From a checkpoint of a small transformer trained on Wikipedia.
Size: 13 layers, width 256, vocabulary 2048, 8.94M parameters.
Architecture: no biases in attention or MLP, untied embeddings.
Each number is 500 + 25 x the weight over its row's rms, rounded and kept within 0 to 999. Layers, rows and columns count from 0. Numbers have three digits each. The size before them is the row's rms in percent of the matrix's.

# o: layer 8 attention output (transposed), 256x256, rms 0.242, rows 59-63,122-127,186-191,250-255, columns 192-255
# v: layer 8 attention value, 64x256, rms 0.287, rows 59-63, columns 192-255
# gate: layer 8 MLP gate, 576x256, rms 0.222, rows 0-57, columns 192-255
# up: layer 8 MLP up, 576x256, rms 0.234, rows 0-56, columns 192-255
# down: layer 8 MLP down (transposed), 576x256, rms 0.221, rows 0-56, columns 192-255
o122 065:496490506558494519531501460526503539490518473471525509497496539537541526500523492502453502504536510515523469512489531515492509496516505517486509532454534519512453501506500479483496529539526505
o186 079:522504474516481445477509508522534511529511533522466470504504479517459506534509448512516545550543483475532469471479497534494499468520518471486516466482522534513471504477540467499506515486530466
o250 147:504504481458532508496504486460513502492459498486525507492491488517492502515487539487532504435501517523498551524549493456501521535470519500497475512530461484482525453521472513511493449545464492
v59 098:490467504489501537437539509438468502513503530504516530490477510490491479518467489479555552474551466503491496488525512542528488548495479550494507505513505497491476460491517483483482477493482499
o59 102:512520483493495524524553502445495532486493466504531502485547533506527494465555576515492455520502485509509513550492550498458496496471525499477477514503495506511505515491487545459487518486474485
o123 069:482482465467480462515512528525521511511533532473522489487516527504487452512553474527508472524491469520495506488533498473493447496490495485487519499493488480499487472447477514484474540475494452
o187 073:447493536513499490505469494508492477518469514478562505510489465543480507504478515525498572492501494491503499490504517497489514519502462467491520503522559488485486481506478482466495504500546508
o251 141:503499510510519495482461476541509482490504509523449486515457487466488537518462440492504508477495538488501493475499451491547524492533485512508499515501500525509494514529519460545534465533502541
v60 100:532517543480505521494541512497484499502448503534498490529483497510443514520480480483511420462478480510487486527525533507500501482500480514498496501493484482482450470515518472518535497517484514
o60 092:505484522524500477504525506533514466483512516553511496486512531488457487507495473471478498544498499508480467524471498478462503491489484475548519455504504455521420459460533513496479494465491461
o124 067:535528482506517478539543469515491551510499467492541514502441451504525491543471468496498512506509515487521517456481499522448521503500464539490472514483509502510524492513495514473514492531476505
o188 070:479470508499523522496518548492486501513464523577503521478527521511504509476512503535506507486529479510507490570456468481490510496525467507474515481523485459483453519491517513498518501457511463
o252 149:496500481478484534478469486476506504505539492433478489502484481501522517487507532521528494484483500489502538465553516527554486517509530503476489536504515548486570528530460474494502506539506556
v61 104:511483471462500452501489528463523489524521523448528517530510482499486526501495508491486517469493558497528476503551549512455502493458501450474491561481477499454521500516512496510534532514481495
o61 091:503479467488554504484505486489566452530490479493528493508500509473504510497499500486529465496510541489454469506521517501502482536464495498460488513520509474519457481468433500502465499532482449
o125 072:514519505477482458462508481539512501488450527519523524496529509521511480520520492462456500525527522504491499521501522552547486481516483485494499484479491526472515517478472522491491517504500450
o189 075:569517495485487522502494530462530475482514494498534474525496519495513488475463479461529510484498478538482485535517539523512516476484485519509506530532499461494488492519498521467527547510499453
o253 148:471500527532464495525513501517431540501514503502472501484488482515479499507508518543489520495491466486557528476466468481463508494542511505519493477491519513511526510528563490513508478475512588
v62 098:482502486513512486509498502437417503500493475506495509535476523477498485518524469480478542538451510463540498559494549498465484498459510499512531464532483488481450448489527523475492531502477515
o62 094:549515563503485538495500452481465511475491488506488513522436537527456490514490526516517497461490552461522499496501478484527442546520522564469505500499486554495485476519492468508488456484470519
o126 062:506491533550530487472527527513496488521471482520469508505503518480495491445512484528506489492531493509489494497513505517497487495513523499521529528548517506519490493508463518469495505539493482
o190 069:507492507491509480538527526442480560498546515542524529512437522505522513483489532487544534493511465468511533508525500503461506509515469532524482486452559516497561490529487508540488509489509500
o254 147:473504441494498496503476530525542452530512507485515480469589448494538506523517481463460485531500475536485475510466528505509542470478504427505505496500487463484500520461528498491527525495498492
v63 093:526468476489527507430483523519466541497493497498489498526483473507488474504511467546497516493501514491516480466525496468522529460463518480514503495528536494532464496500502531538462515499518513
o63 091:509471486444476550513541501493535517459459502483525544451499498448470535490519539496514544473514516506491486508482493478507506477501521457493476473524502487519508503499522513489460494542508498
o127 065:517476522551489510476508464510518520533479520502518508497529512496468504447514471515465510513469559482478519525519533521462468512474507472477510514491518474468486545530510519504509567546506496
o191 081:567541460452506502491490496477480486496499496543490496517466509477519522500495464472497533539504448513537480453496546519505511482548492513522508472490510488483514499475520525520500454526496483
o255 140:450513529548532459495500504515480469521535496510481467528498501573540454536501497523510452490509484460487531520510484504509479514478466528488511535496484519484503478503461461485522501432476510
gate0 106:500522509504491508479527492465491471490456510470459496486503464465500544506525486485511469473506496491513507468488473489492535483479476539477549486454503464480496518486521479449516506482476451
up0 102:539496460547502509539505508518533482497522466527492520509463558558516505517502523468476507477500489475520485538509482510511481515496510464513515478535487555496520523507474493483516496458514473
down0 103:504482490482548496488469496462511484491480490510483502436516502514539457515466453481480497473519452506519505539511506520508486522547493490462502485535469471463487530489491484487460530459493477
gate1 097:492531483520476477509506508450507539524496541499479504511536508480521471498505533534505477486512529535483507472472518518507494523514505487489578491481519496521486494529483534545527498479531521
up1 100:508515526491492497448528502562476505487483480482518482517516446516518475508439504524496511500520470506546520501476474502526535541482532495526461459497524503522532589491499476494479537465533513
down1 096:495515521476507514506542492502480483460513508484529490496487513439462462505473475485509454548534446462492492542511482470521524504451529543494471542495537513443509502531483487525485528499502478
gate2 098:485509490483485478513516516528518529494497498471479471499500502525485498503513519475455476507533479449558509483512515475466512558470488507506533451498498524507523523514515470506520539499499443
up2 102:504474467516517518510467495473484502513488481503520531487523500493505515496505527484489493491513512471507511539488510479537471483508525503510478503545518512489486489512518496508487430472522493
down2 103:478487514562504464508498482461456465492480536503480499491550511548516506505490494480516508482500489479483504481522496423489527508500500494497504516533475495480500472469469507521491496512470507
gate3 098:474486465491485539450501489479486486492465517472514465488464518474496501504496507473471540495510513462495471479522514478528477479515487466487485513504510478515430513463486528503512497516526489
up3 099:473510512506472506462522472491534486502500459460512534502514447498489522533483517490526496496486522501454502447456497512508498520510481477477489538518463473482480524496514499453527501533506490
down3 098:480494519490484524485500519503502498490464471520493464504464497519490480482489454539465523507482458502517529519517505536504508494511519537492495492467533497502518465452490507519467500514525494
gate4 099:518533513505460508449497495513478556466510507463519508488518513515515468477490487490489512498521518475444540495545540523515495481489523502461548514477500476513482529480513468468513507545501511
up4 104:470475529473510545482530490491538474545496469517523474528506483497508509469491517484513548516537476525500507467544500492504544485530507523498513529492550545482498529471506483518523488543536515
down4 102:485508536515523535487478552505479564525518501524494507553493506511516507502522504458467459488486504479514527480477483488463515515473500549526520511539530486504481526465548530475478469501509478
gate5 094:504507515531494516483493477512510534441565514482521471488491553485527512533543465485485516500496488511509518468496496458514483543572504467482522507502519464508471479482493553500510485499482553
up5 099:512521523497483513491484521464486490511516467504523464526509504549522480472495493507472495479502528507528510459523518506546483451471499492509457522513493495509547492501571490497509521505537474
down5 102:470532535524515471511496462532471494518529487496521497485501472516462475469530511529487518485451499555501521504459508513505510481496498463509472509512462527486487521526479482476527512509537477
gate6 106:568505488498519534478506555513497513494524507511471458508518462481502456489519508464497519474517434541503498481495533493482533533508493519462502522463534493485466491506517496499535497515483518
up6 105:519565496528476535479565506504496523530506478531488483471499491510504498523421512524470524472479529553504499502505521518512486507502509478499499487501512504478457499499477520521457484494488514
down6 101:487564536499511511469490542554534532492511509530478478546505504462521513500504539546497497485465455507523517499455545467512512541478495494455480490466532501487497516470463498489511504485490474
gate7 098:475519482503431523534528498467437487506532487472470526505483501518537483559462487496469491500487504516512499499527541506514504509528508492522527509461481518500496524483474497498502521493512493
up7 101:507507481514494484456524518537526448541530532495510471550509484528510468537442487511529479542480485489505513495478497497503513503472523462510515500516521473533530519532489501471501522469455503
down7 095:484502484524516554483493493538457527507458503524522530480480517485536506493503489476494509483491498458496493500491511509505514470495487495492499489509534527484558512491486498457515563497536530
gate8 095:495495492470464547434486491498511508479549492501498535540492499521509522478502457497516474485457537528504513511560510471502497515519476471511517523523554480483498531480483521483512499513495529
up8 091:506514521490502446542504483467441471493489466507501510473521495507490485537508546510474505480484479525461481490487489508506482504514548510505507465479432520463493461511524516475494464502523440
down8 086:497506472512526508505500484523485484496527460484516489552475543520498460502538542518526503445535493471497535528504517498501509506519505497418535493501465518450466490467506527471510495500486499
gate9 098:493501496540457531512513530512472516469539491483485517530487466508487484482524510547484498445496483455501501484494501486494518498495522462462491517468497480501446457465507482530464458495488528
up9 097:509510492461505483491500509537488508509506525475464506508474534507540485520496524564477480458529481475528495502460513532514475543497438509514501461529500488477493526532520519531508502528496523
down9 094:503519512544540500494475501546525545502543477506514452496510465522481460459510529448507513482534475501484476483549514503486514516489505459498457520502522516489477465476525497497514508508507545
gate10 099:478467499501488540478437483528508453486499484474501522509505513487515529507508450505473477484475485520522475543534507465512518474525504505505466494487485484529510561516497492489503521490514458
up10 100:506476471508500518492520492497483529534563498482524509517491552498495480484489533534549503489481479524541485470473488507508505549483459489467489514499502478534437466476506519491532502520516515
down10 096:511464522480470470450467518457474540518483484509479506548496524485522476493482501492473503463487520499514507468469532484510526512473485496483536534485506522465491480484472496539529526488478488
gate11 101:508480483491508508493506519529515532529500456497510528509502535509494528487512479566513461495495470500512447434532468489539513528494478461494448511518502487453504493437513514478519519500445490
up11 097:484493480495525514485417476507548504493490473473450515500502505477521501519522505531455515493529490491524491514510520495497508494500441497491496446441507549502481501496475501500447482529469512
down11 103:490516523503513469522505522528468543458490496479459532556511511550495504514473487535488496518552469535523465406477495445528535490536489513525529483453487493474505512464540482498496495496512515
gate12 100:485535497466457547489522516473515503552498457486485530501539562473498489493511495493524502479520495530474462510523517484547493488502516484500489450488490488515508500454519527489495502524472530
up12 102:491517466515475515543533493485489516503488478506487474510486532478495489545506534482496480504458478487477524504514508484522470524547504487453524531562522449491532485482533476512519508497511493
down12 105:499442494500476484451491485519481507486457517452474498577508495530430492527492494512480519491558465494491515517510522527514510477492532471513527514478453524469511559521503493491495473517507502
gate13 105:474516488536505497501475528512535521496481442473460469498527530514514489490493525505511481501499494525493523528473493473516453531510512510447504450458453452487513515512522526525492519471496482
up13 107:481478537489500559478476546497496504534471469505531526533471489545495490477518543465549494516481493509528539511504524525528495482508529532514482549560497530495515535493498479535482447520535489
down13 104:484480530493517474497467505465488513528472455505524521488490499489471501472505506517510507497512550465474480496528502523551490516489515521519502476509487534502509504498520495490418469516518498
gate14 102:522468505480517486480488484513509542502535534527504451497529477514518490487472491491468452494522498503473521469467549489508453450513481453512499509538556518472517565509447489499481535472514516
up14 104:502513506484525535475477506502540483471519517500538492519487512473508514534505499500467471492467509532486522462481492545503499508459526517586474500486503513469519525527492492514451543542481528
down14 099:485547472461488508525515488424499468527482480488485530521478540495443528497511505496533494489493492539500511490505492512504510474470477477474473494530473499480510489494533480522481471497526440
gate15 094:505514512526473480526490478538523519467532461496487484498467507487498514524538459466505504506502486512476526490494497545511528464487494526498504476476530492495510495511499475521530513511453475
up15 098:471532492530512493488438495463479472469513452470495468517484535488489528462443459481497496515537550487485559511517495459477467493539519512523527491474544483529501529499539489502494527501488480
down15 095:509509516535535482534504535532468494514466520520451521493515458491494442519503512512459499454478505478482492484523533472524534492476502548477477484505510476509462486492500548447495495494460492
gate16 097:494515505534538495516515504499506480519501441510545532504526480471529473474480466522489544496512534496524508536478517495486514521477489510483460499457551494501480445501500532477490530504505521
up16 100:475504493527530539500501496469487502498528488488454477495531496543519480517496471489490508472527518484528506520530531473537496484481473498540492550553495481522489487508455521490507459510499531
down16 099:521526507498515508559472527483531497540515500499473473482482528512495466537519534528499492458495534526538485510489520488472477493514486481542512513530517522530516498511492481490486524477461502
gate17 102:501516533516503510496483524488526482500474472442495520489529534499483530472475504474523469505520481514540480474498503549498467475466559515503489545511527462489511483492487496509496492453492519
up17 104:491537540441463503467474523481510518498554495470501524498524500488490498507452524502514460523503459532519519479469514519501473527513521486527463493518468507495504503529518516498492560507487501
down17 103:511459482504539477529529529490480516474539510479488489541467512507471452517517472489503527468489508478462522493495500479513530531500463484507520490481511511530492501540524473494522519518511500
gate18 101:491540539491501448460467471494487479490559520521462575491505508493513481517465462437497484488478541487508460471510504547510482424488486496524545512486513488490487468519473514474518525504536493
up18 104:539508543478502519463484500519483520510441496492511522502476543491517535478497491503547527511483476477476481503488489468485467502496473507499502496458526482502504525483517491471491506476510503
down18 103:495470496492506513502474484462517521483481482543445482527491454495499561502543504505474519520510524465529492540486507496489502497501507505464498508512469502516473492503463470499523499486498530
gate19 095:491510503483495463460493498541502488541517523511517530460511480484493542498493552494488456490513475531513476464478506512492496439529497517478517464542513492503504438496516498472499484492491541
up19 100:507538528458490514492511500537489434536506573460470459473513566494511524486474491499493492490506472495496511498457514476531524494482408503473506513512471508477445483483504501488510492521479545
down19 102:510514483503504509486507536449475517495483467508478521494518494533502461510509504471517494520521468463487542476508525500506505520522502539528470477525467520492451490529507456453499497439500505
gate20 103:495485459464510465464502479503509517492538522522528499456528481503483516504502509503454507495506459519521503464479514463519532483486514518486498534528482500503474480512530523520488485533452499
up20 106:492508508510508482487481473494516507491495496490507499511489503462496532500507517486509472459492452511531525583512526496513485499480510494442543530492520500487491507468522483478537459505489572
down20 109:506513539510526502454479459478491530508490497487519504459473459537468506515480512527528480495473479444531489488524545527463505552520528496536532479511465445486483513519512502524479474475466523
gate21 099:566517489461504519521492530520489527528500475517500537463493441470504519462498480516511505492473473470517472493519524464544542521486502447477523500484475518500511511464503512490453518485535519
up21 097:517500490523464507492487494489494489484500452480493531524488510496473465523494498501486513489487500489524522514461513564475523486517476507495472507498553505484484480473490477501495464466506505
down21 098:485520498498521526523436477511475517531486478490474510509477526520506544480479485531528496468504500465527498562442503452548493530479476518517457480523491501483519503488516453513512468487488482
gate22 104:540487511495539485479495515502545539495516483507547490537519507537504537485522508528491491480528491441514454503474482513486525508550493534513484531471498531519499472498513504418505519538498451
up22 105:529477511488524528527546543522515492508530508497494478505544510510506520451514479492467524490495528512495499457510499481501519479535503517505520532489498476513503481499495496494475523532524544
down22 100:506515522490468589487508485528509477490489526487544538508494500510471522485542537478503487497520489489457548466524493534464528526504509451519489483517489503502473542496509488500492484500469506
gate23 104:490518528522521572499512502462472494480514520495477485500487470468536488501540442497521467486485519502522528538504511499473501514497513437486530496474487495498504512517521516513464476522547497
up23 102:516522479467514504454518514497513536528511522493512526499466511538505493526517502514496502508496503517496524506523512480510509494507506498485497501522519509486489548457510504503530484493504520
down23 105:493514506496512470498490511468486531519460562470487500472509508494486502476511499524566502516475502505516515526486486515519504506514528514523484504512515538462491534489503513473490482490463483
gate24 100:521487496481473493509521528473516447475502501516463491506499472539537526493474490494462516534507566537515492451509424509511505501486490522514472518503487514518492506482485519447511474516493500
up24 107:512552503452499504498471539512475501471510507525502532526452509513533520516479504504485479513488447497485466518483475480519521441531483508535504509477529492471524544495491538522556482479501479
down24 104:466499507498503520473479567455472484512483484508535498461483498493490539483497488543532501481522527494489559536496452485505512497484505520475481487494544464509520461488490474471475519503502486
gate25 089:461523559486488469431481488500472526479514487464520473522517512533508507499468493518444456469520526521534484487494493487488467502480491510542526462479501465545461463486491497505481466519472502
up25 090:495461491482509495452521477479486492496548481487527438512466526524486511453489471480518486564533479489495520503451466466492471473489498484501521519481465513510495470511481533501511510498519497
down25 096:447522493521526460495502493421495519449515498483538489513490519502510494485510497514531500494541493538497507472507487514539475559509515536513497539478514550525498503493498549529482521530498495
gate26 104:530497459467489485462485510495500473495512464506486529503487525512462518521507441517499466515477528515500500462480493460507540500534481501530527484549534508508512487512465466486505518490543469
up26 098:524468495510492510522507480503534522524472526528477453512513454529480520526482505508492480506510478511493495477491477504469478505495469541501519529517518518498446478494484501539449498524467498
down26 097:544501489507517477517495434481497511513482510499522525494524523496531473445501520507492497528517445471548513508480477475473523545544471486487497470503512500514498495533451494563502513528532533
gate27 096:497508546494492494516495505484520466529480497490518536493494463501508501504495459490476547509461505560526519466507489529554459535509501493480516513508520463500455506487474481489522502482535496
up27 096:484453514528510492490501492518515537516488495511515500486530539492484521492502516483507481526516496488504490506506476507497512460488523512518483551465493501545456491519485516488510503480504530
down27 097:471523506552454482463518460501510496537450519473502481480489520486488535501487453500486503510506481481491537479559536510498512485505539492491480501505507498524499467486499517476479537534490479
gate28 101:498504500473525494527492508457514493442443496490490464487512483501552430520486486486509535513492522504490493535494490504490518527483474505507487496558552511469515490502493543488482497536469518
up28 100:545461506481487514492575478450547498540476504477488510503494473523508461484475483482492522496459496507489501485530506541497494416523506503490503502446520518495519531532512530519481506480498497
down28 099:472462529513506483508522518528512544468527481505527497500493490507523533494472526493535504543533505512519487511463477507514477452508480494493466446465507465509534538515475458513520495488480509
gate29 103:494541480473509540473515498484491524471509462519445530510461507478471495501529502502457537515517542506467432529463442508491457537462528536500522492471493555507538497450515503462515503533477489
up29 112:490518527510532513484491489460495473452549516511479500480458473488487497519484491496520514502512453502433465531466508466535466518512563519497522484484489498465506470485463478512468487520500539
down29 104:521566487510547462551515501457497512502506516513496508485508478509491496513470492452523484489489521489536479492444484471514471505519525514557500495518527494522499481483483483478507497486513474
gate30 097:512508501469491510459477483494539509513466534471539534449491503506507537541498451465525507514501463517510509470497474474518503521480514528489488483499493461497503459516487464488491493479498563
up30 099:506505477476487462486489490523528462461474470504501478521562491516512542533504512532503517517477527578514521510490513466490483485529474512471488478507469488496514505491538459517477537451541480
down30 101:549502563442507482459478537500468468490486522517525478511536479503528529485502495475479473479522480501452489448455506571501511528520541509508513484525494449474502538492474542503516507458504475
gate31 103:480505532513504553489513493519532500465485486485457516509475518454525545537492515439506437504461540486513497488535525501535473517483572511513505474488526505443452482481492456475528486518518482
up31 103:475522488507570481486492499506499496509478438511473511502471520497528485535512473463483468484508499489492479476535505449522498497500467525498518516502490472481526472503488495470523488495519514
down31 104:533466452510519466507530474537458446515475477490466516499515527489513520500474516515512541485485519472474493534510564514526491503518524486511528489503509480502506481486481528538502505489511508
gate32 104:515466480504517540519496484467509511506469494500491515444488512538512509499499518538477531531502517511525545473479502487478485480466515476449462485479476512487524463510515484510500527534441513
up32 103:482503489526480524496514508473517511517468519429457514509495515457540541486501518486487482518540478540508524539484542522481491512504481476458498468447499497453533491478499520536524533536481455
down32 104:493490485499467501529520524508456464495467554506487486511487479452525458460529515527496481517537513490490495486498497478488515470536489523474502517563525528522495547493461504470497515505553470
gate33 100:490480494438479526483506543531486523497468461495540531495519518497523479504509490461516487492479484483520503508475476517504515471529491458509450464492516466449471541540467532517499457515512509
up33 094:508495466538559507500475470493461537483507504512507501504479442493473529489479495489482479494458542513510550490531536480493471522476492507469505488542474542493485499464517495475502491517516523
down33 097:518570501481522509472528493487521544531502525489508494544490520469526493511478490507504448513459513544532480501503514501473516518489509517519476486476489527511481456487485466476462537514504513
gate34 097:532450429455471490549471464505515513516518437467447515457503479475502522481515503473481550512498523487511410461480542493467506494492481457520518480471496489493528540507522506539470476494462537
up34 094:478480525524528515473487456515535507521499521490534501514493524503518469492465448515525499536535489516490491489529533471477475499481459483508468469479487502535496506487444522496484489465514494
down34 098:482540470478547461454537496483527505486510494514501496535430488528506497523462513523468497463443532512507493487467444519532497468494517502499504528483519549478510484528569475520502499497507497
gate35 099:513503503484509491503520468487546476523504519464493533478501526522492517504508482506476505524509545513495519473462499453546496509475534482486557516530464520515484485502548496479460518518510462
up35 097:497472503459458532450518461504476488564507492517480485494498521528458568507491486491478540471487519508520505523509527525503515501475488481479547498532478450522483497506516517475503485498503469
down35 095:487469482501448516526525476457534540526514513469462479470506536496518530516519509557479511499504518520498518499485488532490469526487556484508536500557507492496502502499524509535471513496503497
gate36 107:509518506477543500491523509533524513523481445484525503501517500500479533521489487551514527515525536484497512498460490484483497448494492469474488449469479513465485519501494541510548485476477470
up36 101:517539468508479531484466467497511518499470480437459510492474518523516491547503479525488507498475518535452492488510449522474455524459539526496514502545492488512513500482500491506527492505509470
down36 106:536467472540524515445449477505546467483499525438478499526530513480533456541492487509511528476493461469489525502524494514528516538516512501492501487504482504494520477470480480452502489491488477
gate37 099:491531521471534487485461492491498523455529465489492474535559506507499459563544532543551479474517468508506491502490548475509478504475521484525561455493521515490494528510497510495487481504497494
up37 103:522452480486482508483497488504509458511498503535538522488469493475537478501501532498465520487458491481505530484469493542491514528534503497483462521481527471456542522497448532512553487480458545
down37 099:517495493512487511491486537488525504518513469531509488497510491492559487525508516488480555491507489497485472487552431538499501525501505499501480533508507521436467477495473492493471507472465509
gate38 109:472450480491526454488495481539523502471489493512470504480546524507550510511505471483501525496566489451471498522487500520472483493452490476530506450511513519476459484458508537529500468511515515
up38 102:492492511478496501452502464508520478448539498517524476495476476464484526504483526487495458495483472491490473456467495493500535455458547539503498511478444550479498524516461534473484487478529509
down38 104:493512522476518498472537502498506514452495523561539495504486487479456504522512477490507498489518495497478548489509511497471504462494537473494478485498494527467494522485488529491508525501485500
gate39 096:470528508487486534469501494529492468498489476530563533524532498475500498485488488464505521473493513496501471502506518490502512453483472497469537515517477506465503506499529482527478513494487515
up39 102:480481531488498480466497500476496519502505455525477460489509506496518507495508494491466489458486490472524487486496527529508498493543502511525501474484445559504463451517487493511491486511500492
down39 100:520481525494497518534531479519470499502500507483503486543485501495481467476517474504528505522475481512531544483522520498520474484517526490509532491503497476525513468503523522517474450529509499
gate40 096:492488533478506481546480505515508516516476502485548454476499495508516516503514482541526506492555448500509504531506497495547466541473481576463527486457481474494500413468489494535558489482501511
up40 093:528470491494518510477515481470515524495532493497555514497510487477513510488477478465502488480460512476509433502469505467498505513506520517517492482458505520499469512481497510502474450543491566
down40 096:452486502505506511525497483532473470509454463514491497501469499512513512501468461550523536512518518479515492531525491490543515492456541488499516494475479476552485492515466544520495503502525519
gate41 107:478550488514476463509522534479495462512473487502460520518468522547496488509498503493548515471510524504519493522487533479540553539499492531487516499517449469459543538520493496522491505482511512
up41 105:476540477516512506499502521496462526480488565469500495507518522527487457469507503534490529501479510525490510460489474490462520475549503520467525501495483519513534498505486495500512526519504492
down41 102:475527496543485510529504529499514547517519532519498494510514504495489522485446533535494510473486466495547490479487543520460514485497464490523512508516488519515514505516508496500517528490495520
gate42 101:498509495527476492465507537488500476499518496506537515443477496509478481495502521535474526471442534491507500495511528511519506530457498510469514489454467519496502553455498488522509519524485513
up42 099:487511468517453509478536523428527501465511476511477501472465511479500508470501482502467502514472523434527486481437501532491470560498433488483482501481483433504500502541514468521445491495481477
down42 100:507503518529535525552511495495489502514499467493515531501536468493499480510496502503523526463573492506494508504550501482466532497510511517481523546488496488472470514508486489494501495561492502
gate43 090:495508506535498526494506522497505499488500522458491482513511528502449463478504487518455466543534514522497487513503450485538519481497520454489523476469508469513524465545463504460517518512494461
up43 094:520524502502491519500492501557510466482543504486498457556482515514493479507489534433513502465489459529530490501491470515477532528445560508494493528520492520518521491509555459568512443494509517
down43 099:488492514540499541502522512527528492518508542466536478506560428496506530521486527478522511512514488500495507519496505518512505494513477433527512488558528519535499536502504514510483518482495474
gate44 102:508555522468550546479489503519483490566483506472518506501503493482483456496445496582473490524494545488536467491515490470489533499548473534492495470499538500489492534482540525481490499478478519
up44 097:524479502523511513532516489485526498499487461459519482464511474546497483456477475492488522460487514465492499461539522511499511520497460521517549494487477517532513531503514560493486498514503496
down44 097:547500511453477478465519538477489502511466468508508497480472504521507502497492508542499482505529523485521473508514525511508490486489466484469512503527496512472462509472515424561483472480486530
gate45 095:457526514526466491479489513494499512493466501494452439526493504465491534494481490522451530530471499516504457483469482488494533445516492484503486515498474478516490503466539457483454485469558510
up45 098:509517473472531490555485510522479485496532494480482499474523494487497432473552496491489487484507509500473514493534524505501546515494469517490507518509548495474458486493473459488479535528489532
down45 101:483513509469479487511496521492502526494521530505489486514534506453527439488504519513505481523527488465474450518488535467521501517532497489521479534483508525510526514514481472487540501484482524
gate46 103:496490470496454565494479489472518531476519478480505505519486530507499506490454509506499466493507493474508505496508488483495516511572517486499478535474480440520493475507503517522543488507456506
up46 109:501486494511501524500518487491535483516516516502515522550527522478499505493537495520515507523447504540509512448509470525477487443478503483485510475530504522490496473476522505503481523508471501
down46 105:509497523457483479466499470484446518507517521517545534489489473512495499476506469515526453499506506493535503528425474549463485455487499527509549496508548520471485488468491508498482473504494474
gate47 096:499510547538527484497523514547523536518481480529497512485511486514515509539534501489526506486518512447513559502460536508534445495495464490535478480506474474505471486514466507473541519488522495
up47 101:507476504511493501516527508514459490511485486481498527530542504501510460463512515469505505503504499526529576519479542525514473505479472528495513525475524449499476547488446410542531487555548548
down47 100:484568466476513417436537486478526511516507509536517472485567516515442542470474514512537504492477519533488506526458512515499509470500519512517501510492518496551536522520508502505495467520514488
gate48 102:509490500518530504499501480512504526510509468492482485476491506473487474490463509547478553468459472519459508551479490477534520455508493471498539509529481474495531525520515518594513485500547446
up48 097:514533482471502492536521506471512518470511522496508525548402527501504561505459491467477457502518509460491498481491482521511514510503544481515486474525521476511512484519505471490507521471506499
down48 101:482546499498435488497559520480514450516502493537476486469497519523493515487481524504484512503508536476464487436503511474480532458494489495468466535471523561488525526523485470482527504501522478
gate49 100:497489497506498501507479503501497531491499492477434506532528506456460468471497498447511517475512489545484518495480478503509493525520490575507564492464480549450494541519518484457529522518531503
up49 100:556500533553528511502458484475517462501520504536469480505519541552514519468494499516517511499513470537456472516527476501527504531534519499527539499516516512484500505542495503497527519540513513
down49 096:534507458502494480479507473514481493475520521494498552506486535495529505468515536502484543438462521474524531513481487500504471533495506475487460468507505544488458468539509510533470460464511503
gate50 096:484559508485529496530519494501548524502469522543427535478531490501533523473470425474470495502509491489440501516518524511522500484513502469458501473507526485464441492524522518484494529515493504
up50 094:535509449523487491528522524508491516531500469511523501510482484472484504519501503460507458476475482530472490505509531468524531491534492503494480477484503451471515470504544483486517464479516538
down50 101:463499506552516527512466488518533519523483518482519456495475461521474489472456525477487480505473514458490492509529481454552520533499495495503481502490523493467452472445549469520487463491513513
gate51 098:506530503493501486509482519502479514502494440497507460498455525545478513516463458485528511455496540542536500481509472428554517440487497502509499518460471451519520528473488463478470482468539517
up51 098:451483454522504542523515538523503468515542503540509478491519517514523479509479499511490491505514539526531492508534499498553475497530468501518512529480500459529512503460538523426487530474527559
down51 102:493566479532480507521460501502511456522444461519508447500498517510520511505517492525462526473461530525461491490455463472534448483461543480483469475484462491518501511486512501472501450488522523
gate52 102:525490501503503480448495473518490458494478535500480495491518453549467516499499511505498535494537535512473508538498494497513487474522480511463549509526494520499486512484514485527467539516497471
up52 105:476511533508513521466537525523479536513543465518487506492465524491527516530509481552496480480508447544500491515473548528525495498541523477470506532456517507469517470479483497480491521496495493
down52 099:548490548484483499514480497480464510445479509538462465521510472496499504483514485463499510508523508523508509506442506512477519494508486497514528527446489516481460500549534513499445477498500498
gate53 102:553511476500520460502462529500542492504483530496467523496471482494518491529488500454524481478517520476529504518455541497521505487515505494461499520483500522509530512487470562505490535513494452
up53 100:509463469557504525479520521492520482472474517471492458492509538518484517517521473529495524500488478492498536529488551480488534538488508512536486508522503547502480516498532490493506444508467486
down53 103:513536436494481495465542542509537489518549526461486479510474518536505485487512482493510532527487470539437505508498495507455493448522496535471496536515484505498505502507515546541483520494503506
gate54 098:509532501575484499488495505479525479489526447529490504476483485475511514530498479503518524446490536507510510513518520516506504476465499521495462509508522520536491490438525540496495500538487488
up54 101:498520555492492529498494500505476487514536494543515465490498480531493516515457504480470527482488537507535525498528504502461504503509478486518458502505491493521464479471507507499537529481480478
down54 100:511552494520483492514508478503518512473551521481492487502491510470515478527503508542491545496527503470508442494498527501530489539469480475502495478490517520550502498460469487510531488515462522
gate55 103:473520540526514488490530505535484509499545484526495485520497523481543574499472483501480512499485489478524554502523499441529477491465542491502521505493480506467566498514491529452496535503498507
up55 095:533494488476510489480470532525465543497497492509476541515536506505466512481495471466498510498512467482498478500482525483495480486496493508522441478480520517511455469487515458479489500483497478
down55 099:487501508485526502453507487493508470512485503498494477486487520458503522506501475505492510556479500463530490495463472499520491488509504506519484468511498484521453477474507480497486488466505569
gate56 093:499510535504531477538500496507569495511494508488527487474455494502557511506507489533502470523534466499503496523488489511513516484478522480464540452524478477513499487476483480510460523464552503
up56 099:491523557489522460525528511497533492447503486497505499486523506488508512468510498520515466520522503510491522483468556442495548535520482483495499488548483515510506447523530487528463510484563517
down56 100:521527504518489481503515481492474480457491498515503522489513476509518508492463483510531453504515477486505515490468536503522471518493516524509512522481509501489487488461531487469492518438495498
gate57 093:492495544512519544489503458519488530527520497468499483490476477505490517500460485461517505449528465475510512535461490491436519477507500506541455495436484493512521525487539521455541498545527437